Weights of a small transformer language model.
Architecture: LayerNorm before each block, biases, untied embeddings.
Each number is 500 + 40 x the weight over its row's rms, rounded and kept within 0 to 999. Layers, rows and columns count from 0. Numbers have three digits each. The size before them is the row's rms in percent of the matrix's.

# layer 2 MLP down (transposed), 448x128, rms 0.118, rows 170-224, columns 0-127
099:517497504538473571496496458552461444472467540411538480455537474496473517529614491556472512458558516499508471546516499471513473481522490528540527564458523437598461488547455542468519469500512421471598534438462478554513467455486510505524522485501560457546518516577528529462524542552501494513511387472497540494530462473511536535460539528513533498556474496543519520476453524463460528494382
101:493453443463542481488482527462558427504485480516472508492514522521542481438535518475485460562501572486464486511571516518514432485491515556442546478576472455479468455475514547474556503504537499461483457521493458551453508471456440438498536465489501504505529456476486463507546417488489523495501570486484588503396395485482542499413553459542508462455596507458591499485471454462507453477475
086:564437481502537487527541526418521466533459525531544445521508426518499534520556463501452455498440543511467558487479520456498506457571541481534487498467490498492524474543546510521439516533623510517522489488470417434478555520534496480459445466483479518400538461553523468513574469488443466509502549598463572557502531473459507580477487481504515440507497550538488492470527554564551521503484
106:503551429476564423496465434474544522522482453585432499511504524570535498454524455495558491484469536464527511552518521534571547557476415567471401508463493480474509542458479482496583519541499485509478486450522498463535492536496458515534512451478529462537528482492517528502475416513530495526512444476481581476423538498447477442474457508542495503512519455478477464465593446518546535505407
092:549521472499511496530542499647470499476487542556528499512523548502495466449463511522546508519478504486483527525526526473520524512552531489482458494489435518498412484548540543530501428418512514443571463507547508451534481579485496474498597512466414454496470415579537510514508518452439561454548492443469538509441519423490496497518516545438515496514473450528476501516437575509554506515531
099:525500524474493507564454462484415506494503547454492528411477546549533544469567497450529545493573513531473545530496541540458522485590514478552448490481516465489528508468546414541474472498534465480490531496514545501544448525468424506551516487525497496535495497545538566435481516484476505494450558481511503440471454524488585598433469494467526461439535436572589523438501512506516540523561
105:482524494513492519481561567470456496459473489487415482490519488496520517537454507551498546534529478520470513493408497426504472522529594487382508522461494562513494559487580495547381537517414503567501558464554499455523489474519485479478520470542460545539427582547522511492519452527488459474450515461488577494448505509474516427476527501477459501514499435493526435462493508471515553530553
091:508478473479489487432563564529515513490509487481498575405513483444462538426458481485556456571528507550501445504514489507479426473506527546467536466569541448517455468451493477493588538488455465503546528543433513481485449585572516520505471524557501504563515548514486535431380508504430490457517475511481424481507449526572526499440539446485513456471494490549489473519500513472441489500477
100:505483489528561526537454583476502536455447404421496439575538487486514462466522460448458429459470469463580522468462509560437547492564544489496547473462498441522450492527580598509503452467427511502466485487459516480527462483551501534558502524444550519528484458584518531492553502478513501557511462509557516528514464504458519528495460483504479526481543512484484507503530482518564562435424
110:497519561485539484549494496553538552470501444539530439484590461544538547537532460518502456506517524545469464459557521567481468541500479540528440442470511515486476508504458448464554570503524484521432493433448501519476508374460479475520456502435501552493575492533446563474548523466547456471510510488530523550482513538432483499496567545476591457527479526528403454506522474532555513521477
097:561455481529521578439569579500511481536445541545506564412524507418509504538418489423527494446425484501493493471480504516553526462531446458432479516483512524454533490525490444505500440563448516519455465589497563496397506518506488485528498478503459538534459517466465519504480524530484514520508554497517530511436532482502462524494522474503507400483566454537461526480551549532587515530523
105:538459512476533464504535533530490523426493487549564466483536477476570517510424475504538571447528527494511448520503525512490567507453589449508515475532439461503441504495481484488445485530467606448427472470500421512486476417503517506568536485485520470544400470435524440547512514547464425522558438512515526444480467544558492546474505475519522541484598494464505502514495533492502501537559
119:535487476456481527534534462493526524461447566540559475481416563526477510524501486502499447426502518601471482493493582502450504454434482573585531460462464538490464507519487575537457496451496469473475479452504441528437539477487524509538541442457481487495416495483468424558481509476437538490555556450469466467502507567567497526513488597533531471481502554534531467501444542513461470475522
107:472456472513476483513512499489529439489504490520486499522532496573408539591479522465529441454554503533609497521528466494482466484581557549495500528530444500429443516518545547455448588428503498456475425525441466543451548518470484504527468572532457532495506487514476523562576511516582529527494526509460486489510447478457476478508523481449560410488513508414499467577479501529493492512486
098:534426505476519539533461507479483495534506536454556457475536533495540510439474461533492458467476556508537491497486507606493470471489568447513443510522452533501510542552516528415555522473467380524475449516446479482553484531543480463539480424561561443541450440514527541485515540522453559556470526507516543503528506489568493500490524490552465443518497559442523542478449620512508487534533
098:455549488443454486474515537499515429590453458477421494451492470538481522457517407537525489511510477510479425533515533458510579519468522530523502488451485517429508560458422470447568503464529486455564504522537565515473509493520471483511523463481500407545502524552441560491495415536459524516529453489510524486530503467555437537585518500494520420505453486495484555476543482436431525525458
098:520507492463553476501503463475529452504467521503487527452513427455549543545467494454493494534514514550543539475486450494491539478546497463462474478491558537437464544589495541559515401513434457508436561464563454513433550495464492578544440529523516505505439474425487506484529434534473548454513488484544476441447559525538523448496489517453458470441519462527488485581576492546573531456482
093:476469490515433563421489523469541481468546436483515476515455440477481449513508578476505491466506486491468439503472511432429540458543536457472524518494439539522452486491525578500479507522540453445508514420545479473551479563468437523525508449547396482492508469505448527511560503466551554415515484489558493495523553519511492521502463481531542460533504508551518516595503576511566575448545
094:477505466600417504495475500467561491483557524460515516475469579465499520538495514543445516474498449469473495439505497440559496474476502470439501582447494535476525571450435531514506458523513585519490505454540482544535468553535521561446460490521529473515454430493503467481464561582549546543570479467521457509558426539472483507482481447540542608523501477537432516561480492514505472509495
094:514475482603539454471542557578528475499487450498462470471503485475479492512429556546478535605484514466503477536482486573408577559484513499446514526445529563529468520467487440528499424474476534555482529498542489491508515479463514529507470507483449462501512526526450472521502440470498442553423557593473495496485478418461513519471522454542493588504466448504488511542550553531462452454468
102:534533489499531528487525519516509456529519530511497542546506493513516447598524462498533456528508484458576530478528480525424466500499436493502453444566600560495452498584511521456509501447399514475512544586565494515512473530489522479523565524502539531475530543549518485446517543460508512490482513577400525500516474564513559464460492497559574459457503426485540578531453471515446525517472
100:554568461538491521585425437457532539477482495502524509542473450524478506502474545448521503515490457434469557536526433519463460495568577525484418520538478490460599508518499510498554484475446498484464443537556504583407469500497574549550475530512496443501473469484476484464474628545430550529458498501531482525467451508467489469524498522477493562474542522506448500523471491482519475555484
101:537475563511542514482524538458505465554478512557463468388505532562547482506539456482498533496481454486554442501422467489416487562502524473472514541465500499444458463535468473512476574487449449493544517461521487506530563442492568450525465521519395538448506481582493442488455562507545505584462502505476488473434568489447506523405453478467503528519450521477508531489524446513478500518454
092:531544544482498509436490512472573523539569518447422428462472469569480512472488453425443529512463514566445586508464466493515533605568496501543461518440477500482538480451523492438386502483515489481488459474500498487515462498523556558546502522553534543457502481500471502511473585508566488507481428503526491521523524591496502549568507540493521492488547489505458452557487451538439530508501
102:507479523516445438471463491466529485476467523516423473487531432493478490464461495466451471433575483545478540455486580489512526494579474439546539487528514553500527511478476510474546486498485449486587577498466498438544485464496565514479522489574367463555474466530470472546434548499493457531497518525507537456504498480489484511451519510480471632509442545492512556443460510462556458511533
093:479476532487523546461496452480465556474461556440443537523463523531509548437562527500460528516513531438505456477542552501555543421542532466594521454534502508519514470545532542449456501481496539564521471396531505445507519563439492484395439475524511459490471506552506527480469517510538613474469443516504446479513545520466492515552557464491502506495411501418503502514522520517569474488522
090:476454509458483508502496475458492541539509497472491440460489502460575526514549515522521570591456434466448510516534526465475481501502521582487592534511510507438471538548544511564467443540534436417430504544451489457559538480552535464526527595536472477475493559434504533543520483417548507483430525539517436521476462478493545465508513541468508458526502450463523473558501510464497540536583
107:525480447441500492522508508514576493525459493476561431569588465577459540481502543460539485462508574452546535494501523480518481468494508458520529534525507476466484505551493425413465539439530500461523553532500569505467476583534469455514528457567383426482530464528480488428422549472513523477480553466526484487469486439423519494513535475510478476469511520422512491446479476543510481544518
109:480506591482527540545448513486479545522503533536462417530569545515449502505489492501490500429467506447469497483537621528465554500516472458493526531542516466551538492502530501476486539553555513484450504523565497535526551540482493482511551515454499491521520482574436512472440492467632446559476484586522457575534544481494486473432562483496517502572549540508527454560555506485537544507510
089:521478550552463626463573478473506510558557535578461527457498506538472491529459468459522492455545439516418517553422497545522473525513536429499459479474565545492500517524497468450515525540443494589502486427572469471559468450518470522528515546477490501517520469514518454513465470492491539512544512543463476503463467515508441526451554522552587480506467502486499518440581452498548514536429
103:470517516489542514413461492470484518543556497507461543411468434476541496439445424420427466525558456469481473557541508571442520507496518517500515514519484484515541513573446527502471493407496501519488526523524453511445494550564430511485453551499486506496502475482448517479491445537461480457605556543471499552488535489479479528488491523551538411500466426567509564485524553559502519518535
098:485527533470568526521534431462476561501474489477492500477457522466451511514524519430477489538528487541554516569476572464495519499477512408549475422498505495582449437491497443546518514460447537508528533550517482519500522519476496532475481554505573502450453460472544464490501487448491481462443461534415523456504595479449451504490499474507446542465500414483539627545534512533518529583494
096:446560482469550544564554428516378590520577510475525474425533473519493449551505574540538537496491540517493494470504584436519541466590494511558519557438506522576496520482504511541510537479479534542455543469502538494492478529495511481497536483537482459511458492506467482492512434511461486529487547498467473553474460529500567585543567484481425472493556536491491551434531496524479518488547
099:441516528501541482507501494468481549520558513501421465534520506465551474470497551520419486567484464508427519495447510558490563517536473536505492517453454536464439515447466502468418566577531490526569447476447484502493515499495515517495446456576533550468508534523455510539440500503548466474508448513580467494400452487510506524499510506481453490500463578586507459465406503535455419460479
102:505514498450473506566475472478507476483478518504530538498484511462419475513446419522515456537535574444479419528558470464536545471473551496516551498497547498490487497468531379518428459546499459531508521498404470519482482522459588454497553502471458485469416527564459509450462488491482509496521490500500496400466490597486503559460420524544469556474470550498514453492563494510489527453540
107:508484502459451494495544483517554480471520407518503484482530495495524451499483394525477598429501463543493479428506486483517476563445486497488544501471558507482414522437438482479503450478405526548517491537438517510515487458508488470476503444490502455522520490470500463508512591544506518481484452515513510435434602460482472494547412468544531517454433467460468550523484474426469582527486
097:542416505480487484448469506452481403455424494539482489569481464412498570475441544460541514524499507527527470527565532437465532514520541525459571453537573493526470553534517572452520473540479465515508498474457499486467522565500519491487525527454487495476551528587496599487489535535544459520507400468472483420495510522438527549492484512538494486557515501526481428486438506518483433485469
095:460538474514477461550534537412449515526536528596497416478469510528504505485521529507492515570497510581511534436502479517418506536538558505560502496477541611540548447515441485475586527517518497503503507555519496451502436485537492534533494524496531532408488462524491542495561507566404502473462523505461538475530521552433502526496472558473594537538525504435545513549463470529502507495516
097:460456433508484501497498454536565476586508561499505479508479585469515534490540517474526518497482485461545494490459534528489490549427559569491477458528444514550454473546479462454404477396574504535465472505470472484544545488426564540501508536455486493517491484517551527407547478455526540519525518493423509514516475436474545511467542528499520420588429480429507524490541526509482523529546
097:568521487518482523412475525490404537492507450440455520531550522423509479514535468573455419540490558517522485481476462533537472560436515496524512561532443475549501463513484522478477498508527541534527514512447456514504433503505522434508557507516407495490496507498488472541534520461459513470509508526453530529412469452557519454531501509564576393472479514548422466539465505500550546473574
100:505463442601445507507508537493522545471509422519511486482501425494489491484471455519561419512519498494476419501519476531481517518555480487511482585545446473497526451468486510492544459567480536528499428515484565467506456529554585537573433524468490552474537481499483440463498478462582547466494573512445443511455561495469465400508480476472551520516508516487460480494567521447471547467563
115:517448556455497537605530469489528471501550499584580503530509528585510466485555407545523546485525468508473542443525458488546525503469472482533541462519510456469512501435486488488582418532512522486480502514517465558429486453554442504554597455474522451531526505503515511440500554555522474430535455480514482535495518451486468567543495498467501525500461542439526547428497570518458480512515
105:453518545496539494531504457597545491514516471490558519506542474451566490511504472521552557519550441487480499474567533470454475502522517552491577564448501484570499506475433445484507476491494514509505504491547531445447544473547441488544482506449531459549490497550535475424500549544539627421469485510501456532481453498547500570489481472455536486537454479527448562506498493600434502549546
099:503521473525483476542478491441499530474533550559450473497465430536506504545448472487457530507483495411496627559465533522455513508515567447479427535536489461465525534510488514524522472513498498515498523514565520569518568519477496442511539524419520521578463414483507566436453581458579530484466480556520514503475535559538451481534519463499552492517468513461523586436490525475456459530533
113:496549485503491444558468599520547461477461511481482484484484537507523552495502483490506468454534551465498463511463409486479527541507535421539595491479500466499512452501565471484525425497466495442517499521545525538481478459555487499498532488422528564467577483546520551493474510562510493520559515416472496559531467552532450462577535475500452482519554533390461482451501468516455558498410
084:541495494530440478514511514525590430460506595531484499516466522515461524502482547432492473463487548517502462527493498507537494516541587487598448563539530462518460479553551527509493565516511466465509554533488453563574536461487478519534515525387522546526530478512563490493522400547499504501519498603529550464590479515449516532429445540486479473525439451520483516491540484531479483502499
105:510508440560477474514471545507461458552444511433513502486517503561489478559511473394549540477507543472377399492526509498496533519468464495444411500511522496519481487548500482476437424542480453523451442464544492498509536542495443510444495552525527516440542510383517451522507468523458461463493423446540509443547464536454498517513498543467478495467508485511527465521531509469453442517446
102:514446532550524473534504550525531395479470541523498569503543521417465564450450462593486481548533502563495527489571518456508507439573459530566491478526509559537453540547536519557533519575487517538493548518508452496462541472478478551533497514461533479546537551498490498562467442479576486526484535424534443451527497468570490576450514508445474505536480501516504533488491486473528530419507
099:523550491469477427516525499452491408431463530493555525522498428435507519520448475508522520532527520474525489478475448494602489479472512423494492534455460484525498470500514518479498458471504491473492499453514536508411470509418596465434537493500460473517540564560565489445545514437525520484535453491539530445492466490479457565451578563438452529532493464491429523418505459548525453494527
100:507507517427576473500519572547516464577485559572457502476516526457500521527525493554567526540437540475456475468505485504496482477537569471480449498475515436516455506526533508562535497481516564409438571462486549431537508474521498484459543568533489539544501562538510453478455441522460489394477448510514432517535478503524442438490449495522524420475498505491519470503491458473426509493429
117:455557577483513488565518439496541467468483497508455482506460536536482503423429540501484437425477513548549485511497493533533556517474540497532446493533510495521478496491525532470628517466463433513455482440478463548464491475475454458494533469493427445543578525554507571533532459435479505503520512463514465520531402505559426466501523512517513500573431545491473548473439437527512523483547
103:463486479496546486490479496496481512474469529498456523476443467516559444456568603468546483542473505472554446564521486483484487464496596444512494482453505429427530492490486447516554531438471446489528463509545521535546564505547430490470467573566504550523513483486488481444471503438548579412489500504496489480515401520485452483444628491521525444436494495490482513470515496481534496482507
104:483537578572561472424472556471497492517528469468502420526461476421460526467525527542506460517503581416503414548605510500503538490495474558527483441453472493541497442463498494495458505413469559433491497448455545527499454477560468473487424556487470533484483467473509474486479524555564491517540502528506555547493556488508520496421523452534470482536543510516500533457467537442524533544507
115:462507477534498480508541410502481455485543480468550493507497475495452492422461522519478573489453480436570515502515490463492493454471502487538489512433565478543460512534493492440499479500513555481423468509428492503437495558492601519523446541551461586434511514530515457501464493389476504456494498550457492513492506525540504539547438539470534543480517536509355482494473567495554484462537
090:564562497500551565518460418445578535497481541522588471419526519479468462499487479453454533473524524476508494460543579505483437477526582463468462530504417506506473549440499511507504518525524469528532471565517509452442399472507532508509517573434512452497517590484559480526453524478528452562434487470483483570518545513476488450531529455533547527522487466458466484497499461493500519572489
# layer 2 MLP up, 448x128, rms 0.132, rows 171-224, columns 0-127
088:490448503458482500493524516508543494504562538530487499435505512526491517490485538486493466478476542486497519466577475501505411515448516484488535452523482446459491495490529535502601523463501497467541442501501447521422446441480471565497495474466503618495488449505447485444547439483464528492465577441515533488389421520528551503429563522474433432474531481518559517452544476464460527538424
094:469526482461483440579499519437559486430504498536552484504518465465502509471549456501523506576514522457488539526573507484529448478485471478508473487493508478491507524516470571576499503544523437458510432532498499542412516406480504573421454445433411494566554508539456480588517525487472564514536502443514456519564552512435450559487486521496478517500467545478559526456516485511533447506540
096:498471488557540475470525479433543508486497485495501477532446512490565572466533531442581445444453458505527507524478443497494531559512436434538521542531511469465486591568474508531553498490501496578501480559514552511467500472428444535532534532505508516490495565392551487468548532547559599438506459467485455512474476555507487439498507510541432479570487489525489535435529484548511470449502
089:494482483479477457534543490465507518449494396499555480458580549423567474554492526476556495572537437484467515578541503516465482512529492453502465434483500494488501507524513516540462587459462546456432558444449537566532482535504459526482482532493491496602531466501553511512541559505467513509537514445492508500505544524506490420584470454547551515474487471450461505444513513459552456476586
099:493540467583455487453499481437476490550571496525439460476492463538492511487502466482475602477489473445521527394511494480476476479471473526610527493556515447493529522437504476486511453513552488485516533523570504527465514474501480534503559422486497498472548515501454517615538455459451525507455474445546498440524565529601496530450559605513489504482535480525541518466532499499479519494554
106:455494466561490513486479461504453477492458568539515495458458562495528400446552521541566473538518463482497484575466457483560487493459437499481581521531468493543377515530506497460503516547501544476489551472515559476571536426449548535476466537478529494530524503470438443499437473472418499461505508517535415514522441509484495496557563486524532470572538531407463501468504477483515499527495
094:476560517480477517582509408505568426489472537549507499449475563491558535411527542511554550528517505545445506550504530538510521476439564579428565557481494501479504495460487528508467540489442455498488419560526501483568469554461486482509476486449476515542461522468506476424496441501449497561488566479480537523498488510507519463514508553542465544478459545545557500509428497479496526598470
107:451485516527462535466543506536520415503476482510563485527435537532466456483453559509503522551488530497480459487480552542475543472461469598485527492493494466501633492487490517525518518496565482457510487533542514488506523500498531462404482499471539510506507492510541490548527423483541488557498645523489479487462445459526476483549500573503507564517456537533508519428456563423482550460579
109:514572474512483535515474523530511469478520482520448540497487545503498492500512540490543558530506457479480487456477494512456460514423519454471479434486601392493543505500495514529551536422444466523466493492464486561485453525446470538501532450510607540439474547458492430470474570505541497535431494463510431485496533606544515566492521491493444485439538502489546409537513524509433558514513
098:469486504486522472533520499530556514426488527467465500480528472500520518421461590459555516487476491476522540487539503573537572467498571504520491489517464486463420447430487501513525516552478420474418499465457515441489469473514485606468450459501479451555532504569478543511447466558528519518595522461509428499585438516461541512491555511513461562506482466461480521486466524449568514445504
097:533451492520509425487459454512561485511492481437550486586480478497515538502515466446523483453473492495443503511457475476527515486532520503458501542554499550497426462531498544481446531539599448525500503490515506566472550489451448447514493522550378503509543429482537507514443565501576531532463534530432553474488469551500559551512442480617490443466543526527485451505463502503512479482573
105:456482504447501500603527467528450472499503531539577475545447547531495547436513553530522531496478462548484532546488453444499547526531525529532519425467474491506481462549546575515472454542451564437414541487520471498510504502588451522492488466520487500520405505446576568564485455571512527581486511505424480492564484526486490519500482537457486575462466497533496492473422481500459498483514
101:525511445403502470464489529467530484454457512510489420499481494488457502573499510427557491485590549491543503476477491458502513569533593448515500514524539492512529544514508596468510520464465457434494522545564556543508526398444522478492532466479511459424456494473450522548467570553510504520434480505466534456492501508466510488461463602553460462478490477558465416502525516499508450505478
104:433524479439486443557509546537521502467485554485408467533478518554523486452514527482482503528448492512412507458483501535497494517524489488486482427597472469505531499456436492453562519508457485480567451488511498463522515484518548457475478469476445455568458460477586526490537544536542559522477530562472503563533472485536489478523527478446536535587554558507499491461472593388431504505503
091:490514433468472486546428532531521504504439419517493449534465489500553558473476519499538451427469543445480586514526546479534473510515518490468495526480471461581458475517519505518582499450517511543494502556433552467444430516503489537512548505492507469601533550536506561545498441505543485445450492462463469531467497490515543446481433512492517496450530597493509489621480422487496466510535
101:563483513492469548499471590522506527547514505466500464516495592450423475491488507468528457511496501530513554453515509514574470525505520509560468511437459505587606501498564441501524544474512487525543520538487474466524475483542489403510552430482545477491479473540498433479452554470484504540506510465461592544507503470542484501589438475437520502553467459535434496452469549417496507499556
097:450491483541494527514545528501453487430518457525392498538479486485596497465471525407531518470534550472518476540423485495523546525454492504514521509466482481523477476489475555468498501482523483413495535479514536508545494529495541458524467459492515570516496513571601488445480476482435478438410417547506561511579431530544507489478558438552515490565552530503538478541467505451551510526453
093:562451472508516531419514567536540508496496453489512525483514497505514563484512450442543500555511506505515424440512508503539507506486486462501506490502469480491546426548509489495530498461565516533432519581500574518427532443509432491497437534458502448489539520493515476471509486505502487386495497550435489485463462468394577496508518560579445474488507568473581522430565500539495492572536
103:519583494556516499519538520493529450498506505508485450533493477555511562513524436458493501463504509453499552495596504502432559544509554512559432522453468501556471534489540545555456522464527496506453521553451504494474511461524522506474560558462478477490419560541432526478514549592456520564438549452543441553542444544561445472461445527534467485515516457492506510547495472474410473535536
098:546503447547459473468503522469475477549518521490525505446479502490531477594527491594565542482491472472535571512540524547450471516467525462566476446450560505536514489560505497474527516593419514468442553516507429516585472498448495544442481515462544493569463536577456544479465514486462505508528457547443495472537524528453503387532484508555518483557482489525507526458499497483436438458485
097:478550508505490533439566548595529511503493495495501452507550547477505461453440453456507497580454563540531513513483518537463506441536468495518537523533472496514525487463512442400492457481520547521508486466491488545585542527610522488482525495490439473458608477567459482495439477445491435465444549480491491510518389503482488512526488452492489546535498529529538511517530587478438530539541
111:456508454433479506507514431507554568506467530504534529524460556499507455545527482486462530458541459513490501444504594497581504400526477561549482494522487508556547543445487409466477483460525601478484465508478566488459488483438397547497455557493538482535450520508512540471497443436496542436506439463475543535476483451569509529568495521472558554512530502519496532496515523483482451539516
099:502506513472475435556381498494533544467486488522442436497457589585499521534443517559513539563476473500410549473523507531466517512504482517526476487519450547495486429557438511505566477498450545523540479468518512502552480485449458554513511509474515541498537494530480509553553504537567477586488460525500551521576445613478496496524462522455457567523498495508470496527411471458519542493482
111:469508496567554469502525530503528574497497593451543486553500539496441545522439550446541489445456538522536561606486482505508493548514468468581493492498513491492523472514444586460514517497462524531520524517516445486513425515544542475434530428507544450401518452450437518490525524458529478436448512501477430508511528523524511488511507582424487535515521518542495460552476484521457500504411
089:444434505421461514456512439538519507522463502503518428491477528515592570512484484544447423523479514439476532527510542494426469432546506476494448500491538442491492499485487420500530485579499471448496473489586538482494495475423505423497507534501459527480521507379489501488542547526447449489499455519520530517493512485533569489553571531579468495487533543467467575507564530464511511480555
096:542453547476483473475532514566561441464440518527487493456461549410508475452551542482626529475465512486502474495497484513506507535469522453522503465536465489488509498497409527473515529446491508490493546516502601527504492462531452511452520446535502487547487480420512492453430490491452531527432534465406535579508436568570476561550447492475492571464473507516550469455513457548523520489487
093:524523524460546530529493491431527554502510480500511516441541476501468557546459488582551485510588481516541509453440530522470515490420483519391513531518537461440519473467456535401509453448527529570538476532547451454481451557420556506494525543511551531477515485475453408520491490489465580506440529471446546447513537538486433558513468464497538511476467484485485489574490506452471517519496
103:480491466472465533511516581472540483443449496466493495468530503537535440488459474560442576534412475456389540492563511560520545496418483509516446490568495472508533439536505525427475469533545467524450457497548534485503539492473484545503505483509544541521498490501455476443520550444440555526459540491474513504472473466483545400473507547494490488580487520607482520533467501469555463535557
093:516494591458510458559479494465489473474514528494529532416576592454486438538444534503506448484563497541485498480511434543526486523546477482436559463388508511477463516518523460546438525458498506525417515439582462507469541427567486474557503464489506522450524472459500479523480517431503530497446521468477510474471506481514533487558556532428595526459508506555544462455508532497528529484481
101:511509413499513426505497460440450537447495526502509454487475497538488530492421540496541519435543525465536451552440538412573536530538483514552492422474480509524442544486537449494458496564422532460470526545571550520561489488464486528547557536470493513536587537486497554505476582470449488541456488489504504560515496531446552514516449478474525460534583480486571443466486489532474503530490
098:536496515523492387510433492476521405550476498487572488554501492455470542456484571461554521442529481507510542458554469512510478458529473519543505587539482540514568512498527502515499542547520497522501506541528538590458473488439414553536446452475448560545515523538471547581505500486429489553521522452468438549557553486480475494480497512536498533531484491521498487470500456465555505389490
100:525505481465520473484465405520451455471526500418480435484495491466451433534464546532565521500399487422465547559471508521498552573527514498529480533507517476521521503505487519437590549531400481510462436516506513485439458521514471512500510435487448522507516522508482459503524532513551436560459518551418508603542501546443534493550547472488470490512438494496533525491521480501514597483472
100:513433431424532580502564472418541564452485564479444470512474503522542458503424483527530467492474491516458536447454482494539514537531425481514534460460597490586458583456444495484519497555475530467486438507503526544429519513501481539475457513549514470529574534488512493502557526519503520472479521515533467569529550583482486445470475454535547509421509506545568488482515513471534485484482
100:507515460485516540456459514439442488508374550523469466539504500445485466502506566464495507473435460442485502529542478578426537504485497515469528406518548520459539499464517519539504516476483487512402505501542503488418486475452514526490545505546608536574516445528510493500539487507494429501526513429532546480497479585548491436504464539504513474490591528503466477505555524513485571529431
098:525520428456484519474533486530479478495449474534519593482511523586532484519505523581525485559489503471505533490527548469481488494402604537504508466539510571470521461466464519406504481498507540520515487533505533476505467537437560513542521519501541554459539470529467541512496514476464476456583490384461574495521529492531549507466520448565451498469465509496484608492520560412472507461500
104:530475471549553498496535546429467531505458497526457504400491466522528464564473434464501498448500463432507405557491510529495499583516448520518455511571451485517526498535453511537515476426479488445442575504531419523504499467504475481546501537593499454441463494500520529489447511522567508570467543569442580519560499482461465430474571500508535458482470509468520448537494510504506543491503
096:492539505524571528440540561494482570434530482513550414492569582473432513520520491530513498481485422458473508520489448410486503533507514496452550472489530501564435534520534478479459503537512488456443481534503419522522453493539534546460531503500487451501546459486482484496483431456518466459531421488525536515559516443552474547560397472473503559485480471531507585530528435503494431530496
093:532609501458553481522441531461482465552521463512551479478457442485541503442524524439516442455464456523548493523532492486507546473491494485503543495519501466537523506488497516522590485542442514480564482580548507530544394409504488418471467505514429515484534521488433541493464485574413481556502600519459446533499547514554436484556500554465472455484517469485486464475491511464491467497502
099:569444490489510430544474453514538567522507548475470542525556547475497495450566436473533501543466483583494517514470521427492552533506555433451469518488510511540445488453491522469482546455515563483447475426477466480492461501485429487453507524488471557501517488531471475458521504525423513487443510487444567463460558566544486467414545457497539468604518528547543499432532497541436463498522
102:473528546465564527520479448488497479412482535545527499523513537454476480535517536466482520533505466460529520538522459504472528530523553464501493550528556465471520465502419533518511540508470522481469478454458469486510473558428527513440508576510516511535501498534547464531513390466532508584510486490577483466587523522382552446575526507472443527578470529581538560479448515560450493487519
114:476523509438568423476488438537484518485456511477466475499427525455470513495517532448544475439457501521520490460508469458490548547479490562592517546535480484477422547560500581510527499548467509480429557451483557507492542486500497475470494502525490503482516508531471536478433517543554541443395472496452501461530519543559422481469476565409502494549541502430535466435539507513429507560493
102:486576490565560515528517537481597535476421555486496511500449477501497519492565507500507532529510481467498559541518499519442528595476540495484561535438486480531484494492531472460527592500461527440486540497541502514441484469479494476599577538428546454497483535458485526467590477525460555537452507440522416505429451522461546416465487488471528551495473483551522443478512525514527491508534
097:507472432604531491528504493496519472509517470490488531486489482577492511517463578503497453464455531478385548514529448535470526523533495495535482462558540474439478444481513476506450507521532495486494454501443485548453496495525479477471517458521503528580543486500475537616466478447554471500634575453519471467592498466477547477406547491516512565537513477542480524512463474461478520546504
112:524447489465547528469635446556436512423533481542468458453475492498460507497494439516501494514507521519511469524487500360505525601483510502592516453515456462458483568494532477463524514498511498475460541531488463544509508509409557486452479563481481507467553508492484458482412485549476513490506479520465549453504537525536477472546527508466506497547503450519603506511508554539456484522566
080:432548506466580470506551505538571486530456505505570512497487533488578457551564492541546520527511498523523512520479488510513489548463514541485553471521543453540467490553433511511551532501491546436502463487521516482485494479470474553450570517514544429492516471491450592529460460481526573499514509440425478585446439559527488530481503523415465558435478488409539448422498468509516500476458
106:467542504461509423522565544501517471539524616523529444501462475486497516426503486506544460467530440466561518527498495507499543429556512495500485500364491472532561494508532524546525487489529559509451543503469514476513549519518479467500552496456511494540514539562558491501474466438522564486501467489463418503418555490512478449476469508522603496522479495567491497412504470505569540416492
108:585541509567475487500522572506501546486521508564499551410470467486477484487482496480450569497423504478512471520504488570488477528478524517486541529579557468446452593517427524416546525478518526504455505498435487496590517527511501510357509492525537478453486507493577486512530526526473486492457474498433526466496515484559543478504510478577513473463524460551596482464529502515526535453505
108:501436488428455416517443519470498488479470486510512466508451542497496585480515549502438526518537454467494572539514528471528462509433521503432473453528476464540469523466484462474495483574492501446462490516521472466496502550494527512495553508441525499388582546513583530472546470524481443488478481526517512421580451515480464500408532531482498536450586505462511548474498487536553562537579
102:515544421509491543518424470451515471437548544542493510480517499496551580480406529421447467431476441515523496493539467541483459459438443474571445467458488504496517528439454491543530543497473522537528471501537449467535514494468493545514480507463532438504509538524490500535497446491559579551530509415574514559464565547501499491451487492490525495448525493516541562555525408450529540469475
104:491469499529558519513447488449442524508474515510445487486462578555451528500509540497517555492490419481574505500449537517561455537538455517508455503468502433559496552525597485490484466446449452435484545502492476404536471507425527508502489526471600503512492572476539490491516469477530567529465532437549426572514584558510463456474514469561527529482502493442482486528523439492507551516499
098:439515462444499452494456502539554474521474589621509480472559548524504516507497528549472560441466536542508530511488451478499532519475434452428552459502486498644477472523407526485522565546490571554460512505486498475593456517507513546480477476481541464472462514478532561513511456501393478506501467477400456543493446519480512479541477502509476530485510513515525519479511483493511517471515
097:453480513536527518517532535494516530516453526457513550515529502490525535477491505405496449424486490523459539558565497434443490533533489513535394443507575479476503530466532529570480505463468457443542488573475509490482455518475477415461480499519498545458490484554487568544467547546408536541463501436499490475501487597545472469464413461517496485460429522543529490523506523473394508531514
111:456515469496583483495504457560502547456489471488477459517458522493536528482492477563546525567567454455543441521579496460523443475463496439492497489445561478516453504540487495521487457521446549497417485475481599549485518580513566449533483536524536555449436534579521485490415481527449512495484416563458458528505472545549584530458493435501478521519481533516437506500447486520503488501505
090:496528483470556556549447515583461539434467486521554562513485522460532568466556480394510547453507455430532498519515435546452487497494550505469453461505525458509504474488431505544451471532473501494508477472474467513499454534560566488474527438457467497536490544502550527494586480517487485552422546443436521508495450546500531472587478457498509493512489536527445453557533504551414467560527